config = dict(
    num_attention_heads=4,
    num_key_value_heads=4,
    rope_theta=1020.0,
    bias='none',
    extras=['some layers without attention', 'local attention windows', 'shifted keys', 'gated attention', 'norms scaled by depth', 'capped logits'],
    init='uniform',
    init_std_down=0.00251,
    warmup_steps=62,
    dataset='wikipedia_en',
)
Each number is 128 + 24 x the weight over the matrix's rms, rounded and kept within 0 to 255. Layers, rows and columns count from 0. Numbers have three digits each.

# k: layer 3 attention key, 256x224, rms 0.118, rows 161-255, columns 192-223
# q: layer 3 attention query, 256x224, rms 0.118, rows 162-255, columns 192-223
# v: layer 3 attention value, 256x224, rms 0.143, rows 128-213, columns 192-223
# o: layer 3 attention output (transposed), 256x224, rms 0.107, rows 128-212, columns 192-223
k161:093144090133119134124108152136091192148107133108103180134109088138092148118164148111135145167108
q162:144149156139139105094127142118130134131127091143149122159115126115085124140094134167135181148125
k162:159117113092146172130124137146125128086142132135132115082147087132139132152116138148122125141181
q163:163083157159136145154108155147101118132111150150066113109105112105137123165090116102091158091138
k163:119111156089126117173119160126116137142169146161159108094122121127140126113123133173126135137138
q164:096111118143148171127112135133137146094149118105100060127099158136160127111175114131134134132113
k164:145161132142075131079084095143106106156129080125162124088078125144123153143111134133090132123155
q165:115098122135162100109135125100149135120134105125122114118161126104128119143151089127113134179143
k165:125129127136152114114074124118112130143147112112134130115139142131114127126128171162145169100122
q166:128181124103142075158116101143138158124127147126139101111146144078138144108109146130165126101115
k166:183153134130124134111126105126107121129100153144059125130138111110083127129149142124094113103128
q167:168122123118115107147082111118094119111143134162156088146088143135173146185114127109096174135145
k167:117117082139151115116178183119147151134122095123114150102132105117146141115129124130113079137135
q168:108132158115129119148125120151108108114177150127165148115117148104109107107143141145151143144098
k168:121128152094149071120117123109125141119126100141146158144103105128105127133126075117143136136104
q169:086099123087124115105133124137118128158155138150119105131149132127175152152063116140135136137163
k169:102159134161105153167123088135118162120138134154120100115083160166138120116136182149084134120171
q170:106114113152139155108127148122157112107166138144167181132066119121093151111152133142142170141097
k170:134114137114110180107105126135144100101101102107133150114178137114127155080139143118097141114162
q171:090105098152140100105139127121148152115149119126164164146180117166140066135143141127115154134130
k171:151145131103057112120126127144126146120152100136099132145107087125107139103137166147103167131101
q172:075146116120151079122151135096118125112166112166117181111145167132161105149139166120111127152102
k172:128151136118181124104098080144133082115083108110133067127099124142118177134141122090091139086123
q173:139140136120154164132098174141097150113161101156121106102129144110124096097131103154148101133098
k173:137107152142138098122136089143163116102148139142135099125150133138160139126105169139113106124119
q174:137132115118140113118113123156122136122128148113131100165153111146131141121119124122119138143098
k174:103109116114125134143186070105133130132141168087160108164138119163133127165158127105107111122116
q175:117089125119097145117110143115158092108129130170117082152125151166110130169119160150124134136143
k175:146150122093177091126096106120119150136161128115104146134148117135139109096132082126168092110136
q176:111103104146165155139148138137142125144171114124097141114140157106142142116121136131116104137128
k176:098111151141130169108140109111081103170076148135149153120111139109143154139069137111118089102126
q177:132111162145124130109151109125096114126110113140132141107120151099144136132106162142135143145131
k177:141128139184151176090176187086136114188135158107153132126095150126114103141103133135135099161113
q178:159106168113099134155126088113122115146139127141117143150114122119108143155175136087126132095160
k178:130143132109159135110167107101171097141093186149123154116144143125139119116124123143151113136146
q179:132135154144097129086161139134143131096161142093124137101165148127109190120124098122145130115160
k179:154151126122148170132127152124134133130140146117144129158131169127120116132127107159142089075124
q180:162129113126147115140146153127126095157122135131139097115141094120141127119154138110119093105107
k180:111138157097081104113156125172113117105105125130133140154115148197130151113163143141094157132144
q181:125089121122117086089092133151091146111093117160148140148097132122107113140136121094149098151164
k181:135120099096121113145119105117135121165145093188139134089117155134120115146121121142147147115088
q182:101139165125117130142145140116144072132125127104116141104112141110106124141085126150175105107148
k182:171096159164159128119128158163156121152152132146132107160105144135135136167140090146086145151154
q183:121146152184107151131157136172110127105107110092110130147138136133107144137138168123121104134120
k183:144163102107152104101162095098103120104154147160124123106103134125112116135087110115161119099159
q184:125132132113122114079071135154142123074130078124135089126182123128118090120130142159143119092154
k184:133077079156135116158140125128104158098144111126128170133104110131121107150111107097140109108111
q185:150131154078153152120108139111110082106122119162128129130111156105149127113137141146137126180152
k185:128150113126112116160124164141126114132115164139114083101139099123155139149132123105170175103135
q186:148141125105099112114109104096106126128132126106176131101155153119129113116110121145148128093102
k186:120093152126110120135119144142151164137141110157112156131130151105133115130167130146050119120142
q187:119121136137146123174127161126128121156144163102119142098104182122114142127142103121136138141131
k187:144139106114099139093151098153129123068105145141122108114120115140125092159111110175113110115104
q188:115117111101099135127114112143141073139160137149154128158143105149099121110134159136171140114105
k188:138104129128136110157102173120122095124091149083137107111101174101128109155135106107096089134135
q189:122084108126139110132136120141136114153130143122134144130144069153108181138118110123086159156109
k189:083123125090107105171150104128135155127153123059111098131126129127107144098136129099091133103106
q190:140095101133105133068122129091165081124187128154124177108110075159161110153153136150182119128128
k190:128152123091170145118132152173121144131142111155124115110168120115097102096083080089159091106123
q191:092120149159111137151129098134110105116138134148122125144149100137101080125132110091140154131152
k191:144126096121117141083101156130099073159104126130150138133161119120090142131181120151180123129108
v128:125119096154090157135136114100143131130108141159104083126138123135114133139160124151125144131156
o128:098103106139135142116107117105092106166088113125151118140100131135108129130128110116107106124116
v129:139158105183119149146131114110126150152117137109126100137135134122136123126133097116137148160127
o129:100144142092117093159113128125113111156161105146139147108143135124125103162126142137148138155180
v130:107118188134102145137124123134114149088123121134092113099118122172130109140124130119134147096114
o130:139112079150103089114124101116150121108155149148105188119167127168138141151152138119099104120090
v131:162131127080141084150140123145087129152134080120151109061142116099108160131121146110086107132139
o131:096123192141120096148154107125078128125168155134128139121112137139104127116146126155121161125146
v132:141097103144139114088100113153176147102140106135145124161112102158118146090077166112156141136116
o132:180133135154148120151108140163162104108128118141121082134144141130108138108114080161107160168132
v133:139127115105120181098095104142081168144094134131161158145137138108117109152131101066128104159101
o133:131102108118157107091126144151148159133129117135097138156155156133119133099138129146098087133168
v134:108079141109104122108116114135116084173123118166208153164144141132090114114133121162100090127163
o134:132129164170131132090122097114122160097114174163115136140108126159110104157129128139125150123149
v135:152104151128132142101139146089104118173124119130143126123125123142168126142135095140123138132150
o135:113143150131104145122104115160149118098121130123127114109128099104107157093135118149126086128104
v136:085096127121136114141137083131157114128142129081134106107122113118166106138132106095140097134082
o136:157119133139116127123168156130136146131154133140126118135148122113146161152120136108122142140149
v137:108138095151106087124119120125150163149180145117139122076141117113081108119131151159149162126122
o137:137125096154150113182120149125124106156096115097130155041143116139131120165154116138105132140135
v138:088135083112142100183134116097160107126115134116120126139108122177112136104111157124112107104118
o138:130124183136145129138106157120131110138161089120125104154132126083130115122140133124161126128137
v139:103158149129124099126169158159151145135118128127080098113099128163106095131167165118129100141125
o139:103150182123135141104136145123106159133129128075135133111118129121161132110115116128162099108118
v140:126113149126116147152133133133160129134125168146145078110078163100158115140129093128093130114105
o140:122081140139168114113128102106127107137121137131158167140130154149136142134141161149082141108116
v141:095140131112144146188118146094127125094176117142130102149115135091111148114113135110118143161150
o141:105096139104142115151137125118128131148136126155140098136141074169093134147143122105126163110067
v142:129133143112132106148109142127113126104148138171123103151135099113131120122105130115136081124089
o142:173127117127153134133155150115102136080130135074097105110079114104111171106133117168096145161077
v143:130111127140113154130118106117155122111138113106118151125114176159099105161136125119090173099129
o143:103146130124124120145138120105102129159139105099117154132116126128139118104129137078111104097134
v144:111143124141131133090144150125134113115094151122072126125154115143113130108157144107132099106106
o144:099092140152147097153126096120148130106133164134165122133105094105130121143128096141116180159094
v145:158083121136107153114136113150128115122082170145124119125175188165129107119145151121151159133142
o145:148148143145104126121124125152123124133121129132110140140114113156124097158097124159151116105139
v146:125111099130109148143131143117093154148110169162111079102127094165137154103145105113116126146125
o146:110113126115123144108121114143097145158143124136125137101122161096133107133108170142128131099202
v147:144128182125127158087128099106101115089075120149102121132119125134100116135118108113152084118133
o147:124110125117134141145124109081115124070091126132126091077136179128110111106105134138124132148110
v148:141165075124127136144108104128110171096099135152153151108109084099118114141098135126170123114115
o148:165138100130161091109094123139156114151134108130086086133127161136121141153158088135135074122100
v149:130143139101148118085124123124134134108144106145135129113127098115106144154122126139125120184122
o149:126097149121118116134145099145124121088136101111103092137166089132114135138091101139149144112166
v150:093119125136108115080067141077131095168134133139140130124151155127121124133153162105119122140122
o150:161106150111117130136134120093095142160131106115140126072125112126151162105160132146114118122143
v151:141111135128121113082143124079141142135116082119102127124114101125125103134112115138129164110145
o151:124121144159148152133111176131156092135164122148150130117118108122126099088147110093103112110118
v152:123129143119103098126127108083113114141102155144144134154128122131138117106115136090148132114112
o152:178109099130143181125134123108107113086140125155133116156127101111161151138132150144106100151108
v153:114127125147135107131185113080112142139170133160124182133097127093117119130152122152136156164096
o153:151076139088163107142123090147130106109139154158130105099124129091145173115164103142105128149130
v154:133139101120102114124120149125127117132087107121091083111119091137157097082122123106113101106130
o154:186159132117136115106091168131125129115129166122144111129125139072121113120160118113138123108093
v155:125114093153123142174129077118097162155105138130113121095078142123113105160132121112133159120118
o155:135127110130128098105118133114098161181120110156147138150128098117095104116158119139138098127113
v156:150140121137114134143137097104139148104147151124071102148126121144115121133102123166129108120120
o156:177118081095120114120098151116125123147130144144123139073127118140150122158105159098095178158131
v157:099093134139162117123109093136136130122106145133128107112123136114096063120081127123134142123116
o157:140136137145137124113123135122152130144099125148147121130099159084152140131128131096136161109157
v158:142159126078158146130097141156185140039118123157124123118103123103078113131136127104106120120124
o158:079121155101098142107136109143123172106113143099114114093164102174148118099076138102147136139132
v159:104113101110154108142132146093135102151144134111154085129059140131116114127130106162135115102125
o159:160132145097133128152109154099115147127148114142122113137135098128088134126144133119098081107137
v160:112146117136087096148149138121148115173151112081152124092178084164124131127105140132153130136147
o160:156095137145138158183148120120140100146152098129154115146109110099121134114134111154143150104092
v161:139119103132142120102124162121165107111092129093094116160089112094118159118093128080168141129145
o161:133146105141145072102096153117075164159123086145120118113158063168128094167139164112121127156122
v162:105100140123128155092139142161161132153141135132128115101125101102139135122139121124152183139124
o162:126150102139100111118124100143127113138096101128171121109156122146151142118136104144115152123131
v163:092148116138125146089176186099094156135135093110116159102150102112124113153118139145097114120126
o163:141083136105127121136118105102200111151137130111109097177120124135121111140165124113127122195128
v164:102141156103098130144140180112181145127097115141132109149130173150165118150151129125154139124183
o164:141121144103128143154128091108104137099105119132145117121177098072131119111129164129124145128141
v165:172112109136137133137111167127109095135111101125108100146119130134106137107138111141160116123137
o165:164161153147158120114135118121144117097090109112127107136140104190122109140130136111123181116118
v166:107127115152142150126133157146159110121143132080129109138130144126130116105148096143125115092135
o166:178126108108133132120114119175153094149153097155125148127125085165127124147141163079143135165115
v167:147144159133119127145135097128119138128135145155115141135114129116138119157129120117146131109137
o167:116124102158140126090121159123123122140160154126158135142127140132125171088123175159128122119112
v168:123143120121160142113120099119114133121143104154112126162128121129176172071154096123103116112138
o168:149110097137163122119078141146098130131140128102179139114111142148089110122121147139116146135145
v169:130134145119125102141115116118134126137146120156093123115140129080072083096104119136131106100123
o169:149128139115155152122115113138098141135111087130120119127140131132146123113127133095141126126152
v170:118121108120151139148138146135112122104138153151077159103146163109125162120138151131173158110109
o170:119114140106128083092173090140156122130115123177139154127151120107147094182166124117123126131111
v171:147112151125146153133137090146161119141171124126136150141135112127125093108124109109095165080136
o171:143110113096127097168047146124103150102134131169163116167118138101138142128089154092118138128108
v172:127086151154094123138133116081111100108105133127096144143120151148123156134124117134159130154152
o172:110119125106112147132117170174137127139141109153126130148167143122120124102090125154142096126159
v173:119135112128114137132089154118149147136112140110136122142126126161148110108085138169158138126117
o173:167157104088122133151152138126120079103111097115110154112139132098130108130165129125170056101154
v174:092130147155110154155146114105122146109154139176135096098116110155150099127117103106144135102134
o174:140104114132129122108068137104104133085136171101164155129110136092129125192170146096086090103097
v175:146115138133142151109120114118152160142133152138120113093115189092114142111116111130151119130132
o175:163160149130133152165144150139124155123098126095131140141121149155156116124105182157098133109145
v176:139131143144092127105157114140138111140123120116146117127104114121149135150168124064119114130106
o176:133121113124145101113109149124094101118158124058120130152146120146114105137110114151139121141098
v177:136116084145142130104131102113165107107100114085163161129047152128092117123126069149118160097154
o177:111128091098139120127074111107151070104127111113125125133144072131093119121125187148112142116126
v178:088097176120137116118134141147133149121146134070138143108163162131125125116139151146121079137136
o178:103095122144167147170142139146128089159124126117149168124116134174140143129158117135156143137126
v179:153155139123109132136125111179179146110129123095120177113150154137119138104153074079126112104138
o179:124093163119129094135129087163155099138169108148132124138119132100131166139108138126140155103165
v180:126100080105112168102107162171094127159075138121087077188088152131138127113069129110176139112132
o180:125187120130111137128107120149143167104127128159114111125149056150162123139165149130117122123143
v181:102144097130137107136127119105138147127125139119147097117093113149119112153127092072178147145113
o181:116126130142142130128150133113142097124169113092161150140107089074105107108114113101128124110100
v182:112120143166132102082138133134116138147133166153152165120115138122142146122156121119142136103163
o182:164127131145158119157145122135118148138135091129140076140124133156134115113127136122134129166132
v183:182133099161153126138116133121149127188111121137111131097123106137145141111161146136126152142115
o183:150103134122112112140107126168133153092145127109134128127139145152082121121112111128111119142170
v184:117114161101137098079134108117129142127151182101120180145142154132130129109131112107143147113115
o184:132124165127127128107145160145102129144112125120159113096146154131138121134106148134123106084117
v185:155136113089148134120136168131093104100116133160086125139160138112142110130108144106129113149148
o185:164161108140107148122143136135145104131094136099127135110106103155116131124135152133147099158110
v186:134153122087159141110132139138163146131105117078119134106142127144110136119140144099136136116142
o186:119104118132131106072158156147124110152141109126090144120099095111144120142112122112129124126148
v187:112107108143105158140146140129163136158147151099136116089129103074147140114109083150165145123118
o187:110093152186167129143119121111110101112111101146147137098084185141132114145150124083123150157145
v188:146146076148129133113144124125137127089117131136150144127132103140155146170099121088147148124094
o188:134122157133166140091088151152148145165156113102114148116138090108131125088124085155086122146112
v189:133132148136122140164143109134150130106081137139113099163107108129129114093119111092133114119113
o189:089169154162142135137133122097128161163108145097078104152141191141150114137100167126121138169087
v190:100193107119126131105126101103114151130155109114120180113128149091131134140146117103121125169131
o190:122133107137115114169121170176137097159164122100112099147120099162128123105098113094149083100115
v191:177118080144143116107176109145107107164121118094152086110140120137099125141080141087128120150117
o191:141156121155129090124113126112102098134125141115108164128158128111125106143132142144152124117191
q192:143136082162138120156147120148174148106064111100127135122112144131139117147078118160081073098135
k192:153141167156114140077175074133140133154115161127129135153163147096116130151088119122177125098110
q193:109074126125126140137107104087107126158138098174144125112130150125107127131131102082083147142119
k193:122143105139111119174173121133146132125121146111102145141095127086129088120068167113174100140149
q194:112130104167157124139172100134175130124095145140117135117127154122136147107081140144139142127147
k194:113108144108099116138155151135153139126110099121147107167116131132125167116135100075131104136115
q195:147144094135132138136150117125157148111111098127146139155108119122095122128143137148127127109130
k195:131129133124160117149149067135180097148109145142140118151170163067146099129088158091125153114172
q196:130137144134128109144105145139159162129142104108111132117143130125144148126092116141132131092116
k196:134157160141091165141150082107128132129159138113111132149125113133113170143135136157127149119124
q197:127122117163133119153145105125129129144141136183084128146115141136161149144111126134109152138162
k197:119146147132116116140100114159153144122164113139122159129131130124092124163149105110102153120110
q198:129135145147129126150091127108114116126175122165121131128167129101148160142129122170120136114120
k198:131135117104166108122143124134107171139123124098130152143122120121077134116114135129097137082108
q199:112125139148126104106126101127117162132120139122128128165129145126152131147115154150128130142140
k199:129126127156118097045142120160099135147140128144139124099091120085112110119139117111081143092127
q200:145133119145151219124105130146154120146133092169119099128100093152106176116142131092121153104113
k200:132140121135123095135140131078134143100108132114125110096138108120095118156156141125155131093118
q201:091107151089111156153135138141145131122113176118125108133186146107142139111140122097133127142150
k201:140119126107125142117140131102140148119145106146181095129147108172116114186114170119144156145114
q202:110089162149147138076101103142142140126126111173120134111134164124116153171128147198127108129114
k202:124149156110128139138160128101144131147115120153154108131144144125169160098148138170118130143123
q203:119166122117149129143154135096148109116090115149121102125115104126094104129143126154115124124144
k203:166119134161118129130124137122158118136116132092133119138107134159129149127141138103148104114081
q204:138161128154127119139080153101117151156145135144134122136138128144147160106117130120128120139122
k204:167133113120154125123142139135135142128131107128126136154125104144104121112175146105075123138079
q205:126148137165100139127147079141040136118122126134097147114152177126147136133124130112179142114129
k205:112151122195128115133115151135139144187134109137113154121118115157149102108131117110135136107130
q206:131163110142140154108069150123177112138121139144127145133138136139114125123151099121141151113132
k206:142129108144142133118134145125187111157115134098152122144119106153109147139136101118128136146136
q207:097155148167149127099127127100118097160126119130117131143115150153132157122124116120118061156179
k207:142148161124147158140128139131160143150137152120135127097099122129151142149142109112141129137165
q208:159176142134135151150094170135146155091121119124110140128165177130129139122116139126116113083107
k208:108109150108108194125116098144139136135141138114141137097124159128143168139124150079137131125149
q209:104128150147118104125135105143018149106142159140096096130139143114118129154110098066145131092120
k209:156095174102080104100126132107145134110152115129119139140126131124108116123130127148133095172144
q210:098127109127127144167121135132118145160116125113093105128117144165099131141139151184122158089145
k210:134173108149184114092083125107138129088133092124119110166155120100155110146115125142097150098091
q211:066139145122140127096099104132056149148135144111145125113150146116145130121124109093165157123140
k211:140129098113112069142093114137152134140121119134123124122139089150117099129102124074119105140163
q212:122129122134129129134127120149146130116131098130154136118144167109107146129102133153126137126132
k212:133150141125134149121142103078128100135136124120138143132161134149125107133119153108144114123143
q213:157124126177139111112151124100152120149112180147115115116112164141160117221172173133119154133162
k213:143153173135133132157163156105155150142153128113125104118118171136111107191125190130095140130150
q214:120101132119154114149112149142130142123124118141127133122139099143148135155127097107150138159165
k214:114145086128100146158155111147105097091126140108137140170113098130144110149117084150100081169151
q215:149100148141169130134151096149103130118135131122110155163153130143136136135101124120124093124083
k215:072132116135099119105094122115112107140124122143137118136121127143108163121121146152127109126097
q216:134129094115097120145082148137107119171133148116073122126130163113154123112146129159143161128111
k216:072096128143054158068146117160091128119153148201162133108124147122131142116154171122118134127170
q217:100093180135090060136139086145052123159152142103063120103087112096124123110140124130190115125117
k217:096175142093145128139126111148096101084166093181139101147134103158079090152114181118143142112119
q218:100133136114101150124103134147062121114152148105140143170154117114170158086121098161116132140150
k218:102181161135122127125132153172122119119124109138105108133136121110111109131163121128120132096160
q219:136109134132127139112138129119102137149148122166127171134166107156109082082140133141144128138131
k219:118102156106157123118180124088164096087151130128165115142156141110127116157123157126123120105119
q220:130125145152162081121135128114109091110101116116125139130173153090175106124106069141119148112107
k220:088101136141118119125125148118150084078132098102152107129120141146145132122106105204130164122119
q221:145121136107171122129113096157151091152143116135103189126135114163121133132151121104088143165135
k221:069144156166111149087095101074127153155127093067130151114142134141097130151170145160163164142167
q222:152122152145141128123114111130154159126141182155115153129126108166151115137107114150143118144134
k222:160116127126117123099098109108165133089159143120151115100162122142107152095160132116145096101149
q223:113119150131172152169135109134172113136139139126157090113170134162135114146124157101123131142132
k223:129153097093130126152113121156094132135096103106146124151106152113139140134091142170115167131105
q224:135125116144126161144168120150109120181108112118124122123096106093130090090126175132142126081140
k224:116118146144142131097172104067108104153113120184150077130135105157093145142137109137119154159180
q225:170090192104131121139106122146169158131125074095161087150121147125102091146135135168149108120183
k225:128146113140134103167140138127151140104110133125134146124145137104132104074171116123116140086102
q226:125136113134133102134110056120106098163119120125140102142110143121142181164144120104153098099142
k226:131109133158108132144131165102157095138112126159131096148107106148095110152132141127096187162137
q227:086066120113115104133172174093112102145103103114148147120129126135124150137126146132137193114155
k227:163144127089145109132139133129132143119111128163102157089130143153073124097127146130146092117094
q228:146140099136129139105139132140116123154140102178136118113131106166171142118160124126102190106111
k228:152113137139123128137126081100155084127168163131111134126130134113135129099115158142110099114107
q229:139126120107086127112105138136155102145127125140090172150173107123176122133129128084123128149119
k229:126106157151149141133157115138115145078105146149138116103124118128144106136137124135108077118165
q230:163101111162164099126107138098145160123130130141127136119128156106141085163113160135128118183113
k230:146142152153123083127178144128078104090110113120111164115154116131126080111104138118127124087124
q231:131133144136118120129102102159092114108126158104096128149141124137154119143127108148138132109090
k231:184127136149137112144143138125117139143152131117146151103161118114134103137106101186113106176137
q232:088079068145134158098116108130143164137149133120151141125096091170128165120140146123103104161120
k232:164122149126139117118133092143128148140109137134088107122133079173092127090165203102135152175124
q233:110152113096097129130113129140133086137085120103124143114177075128159152133091105114124103164131
k233:117121128142117129133137111120117102119127132084137139123106126146132137131130107143131143139116
q234:126172165136104103159105171128101148134112148120121156144145135112147111106142160107111071127126
k234:131139178143123128115118112124116116115145152108128092097114122161078106132168132133104110143115
q235:133160137122094156074115168113156119170154152132157133097140123121141113097141098147087128142139
k235:139140162125181158119117133163139139124165108138129133150107095086163104155122148121133132151121
q236:088138159126096120140101091089121119139120149145138150090127129151164118106142150135115109148173
k236:145143131073090131150110144182157122119105096075118160129150140101117166141143128108161106139146
q237:122130121137158119164119098109144130107137110132123110114103119134160127141132172166169185109120
k237:185141136138123160157133115109106108142085128149096181150080135106120178164129133118103114142100
q238:170097152109110122151145147153167094134121138114147088128120139129094102125113129106136185134138
k238:134121117113153119114122140123118115128142155159096134105135107139152127108147091111106109111135
q239:128132192127160179144113136138148154184102139161116088143104107115117133093126153125132117105120
k239:139085091072143146120099134121158149108138153162116122136111129139104149137189120152138106122092
q240:140105102123133133105106119104050089111132141149133131106145160109114137152118151133106131135152
k240:108128142132138123129182151102119127108090137114113117076095105075114133123152136133123099155127
q241:138150093137135103104118121111116129078161116128159100170097166116145151128157147092134102123129
k241:086091136174148119137122150072140131164161098144149121120167135132125106109099119114144141145127
q242:115109081107111105172154193131173083118150062126136121107161168161143109144103124179083127109126
k242:093151132155070123154142116092133165136133160188117131107119160125112105145135170123127136159135
q243:133106113129111098106146131108099130139116122143143143110118105091126158130170126107141115084121
k243:105139109163120120157126141121131149078147111131111099106113136144114064088143133129127133132158
q244:108118117144160160135110133142142107154121152143162116102135123091102108158140114103132145169143
k244:124095137113111096174117096143132119144094164179142169109140184152158111142140100158141087100083
q245:115102137117109095148148185131094127130162159109122128135115137118104130125117143132102133113100
k245:112129171154096108134123112135092141103103079126151137128058142137148136070125162154132125119154
q246:140133116099141138152216074171112077145153113098101183088140124129086109134094118151084105107146
k246:153121168184131105121144090149123164179076138096149132087114107187099122120169180145140173154132
q247:139125123109113159121094131166157146127113145186119107115105147122115149138150118103136153156124
k247:114129151124155138159120090156148160137102169130111152121127109108166124138136072147118126078128
q248:121162099108175150134138127121131157105156136131117121126128154151166083109108144113130099108114
k248:153134123133111108120106145104160131098108122133165166170152157058091105141055101129147135144124
q249:156131077148139170146097092126111115108155120151111115132087164127158164095106152128116110087175
k249:094130180150132121126097150092128127141124074193124109153155155123143128113122123133137153201162
q250:140111093184135113116131147138145147153079106159151142110127116120096137073136120156116078174084
k250:117161142122174111107100077142139141139168152161141133144125143168126145103084200098142155114118
q251:156161115145182124116149121193107129140122129118155115123120136171127142145096153078131104128154
k251:132151138082135124127069177080137166129166118149170163086125143093165169094094127124058169143102
q252:181143121166098167071123118110125117140111116104151151100123101095125166155135157129118120094129
k252:149137140150121140151094140132087140146099183121082117130139153141119144109136177112195114158139
q253:132178092142137139119154137170128139109077105160147139158107151129141133138139108132136162108147
k253:144121091142160143113161123144116171120120131159136113134144193123102121094151156149118124154149
q254:165106100092112089116132151168099196117077104119144118123126102136168126088158115128168131109159
k254:106169126139157151140096090106111167130175131158149147164124146144158082138104102109094179115124
q255:118139115108113148138128113109160156165146144127125132126095108118110130167088130109191079148097
k255:101091127144126136128128147107125108181153108149116177128127109113144191117132118172140120106127
v192:118138170162135129108127126104133133144148143141121097148126111120137143152124146152091113131091
o192:120109048139089122093135074104131158149097143176184134139103157123095154101151130125165152145137
v193:140139136147109128103119143106150117100123130109119100113145096108064145118122138124138096119119
o193:165122116083158083112101165109153114136136096140153160127165136120166076106150122126134127129110
v194:170130168122093163141133129173125169132078113158113126128122102117151122122111173103131135138126
o194:082115080170129112112134109133152114129106109133086121136148131137073122119128138125137135118111
v195:138113144138134162116141104111122152159121132154090113147118132120120067140101126139077132118151
o195:134157145149108151121113117115132142137120112124104137172146098117100125095141121105111130141129
v196:111134120169068116114181112109149126138157148106096148106149133160122099135126188143132100147144
o196:160116118125131122165118139134096116165119112158093144155137131139128130128094129147130163120112
v197:152165103121122067147108089122105126102130141128137101117135158119137160110140173141148162111109
o197:115137149124142152145141157152146094122132095110143149134116146125104085171121135110151104141152
v198:108130138135138151151094148144144140150100108133095165106083141116125089120115111112114101075144
o198:151165114107124125093142105155111133093117126105159159157140104113110153112112107150128148133110
v199:118072122127107102079121123111125125135134148170124131135134114119130156133151162137102152103148
o199:089141154145106137126139145140106126133135164115135109067095180124119141085099134146097103124120
v200:146148112169136094171119157134135133115091110168144152140144187140110143092123121178123137101162
o200:141132115097144145103150118145158130139115130134103129110105109093116085131109107126113118143090
v201:153169089133114102117118110150168105152162166141133095068115124164147106130179103112164117137101
o201:139081111127108079137124168148059142109097082134091132137143171120126134165108161132164100132119
v202:118120125090094116118105095120098126149095125139133154126132127142122125153149125105135130133103
o202:116088150177159128147133128123152126115118101128136103129099112103157138115136113123118116169190
v203:103116096099158157121128104123149129128139144119135136114138103147163088110106140106121142151135
o203:098098122118127122171148107105116140115118119164138104110121109122153092165140124159089118119141
v204:141153111162116101134153126148083164128109131135119125094109160110088120135136109137122130086097
o204:117129150144124149101099151125205116133114117115173146141145101148108147088139134146087110128137
v205:119080155137114124125116148151104083129135135130120120102142144147109139156151156126141112135132
o205:098111106153163117151104135146140142160078129158147125129096150123132108105144133122130164147146
v206:101136134149116139169150104143133116121112138136137122147098101106119137187147143153113104080116
o206:173135131118157158111115102097116117097128109129179160165158118143128128156104104147149135134150
v207:148138130139092136114107109131103145170092125146129171173124140101119201123136127143141171100145
o207:132162142165155135129110135077149170143151140151133131117104088127159099080147124136151112167110
v208:153111135132162111120129112144110126088124104099128166150132146119118136135107117121119123106151
o208:168136109133158120128094125146134161162132140141112110120133137132137107150128128169113171126113
v209:120122085137124117123104108121161109141123114151128114100135092126171117104162127157168147163113
o209:099105149095128109140082160145129141139111137139128179138136148102126123148111140085107134124112
v210:083187143145111144126148105132129110139127106101128120085132125120151126145144091108137104112162
o210:166121143170136099154172118119158141117117100147100133127133177153114152150135151139140121128129
v211:139118144115153110106092077122129098148141154145136140123161107079176118117139134146108157125149
o211:096119136093110117117131152152141130115131141190122162089097140163097124159163084148111126161137
v212:092126201144128135112102095168127120146141163125114155137174099124131163082195085090143087170101
o212:143098153139150162120116119114117174118128116097097104114126173116140137143124140121111137114130
v213:125124115178133120174123117153145115091127153115122099129143092138164124129122134104136173169143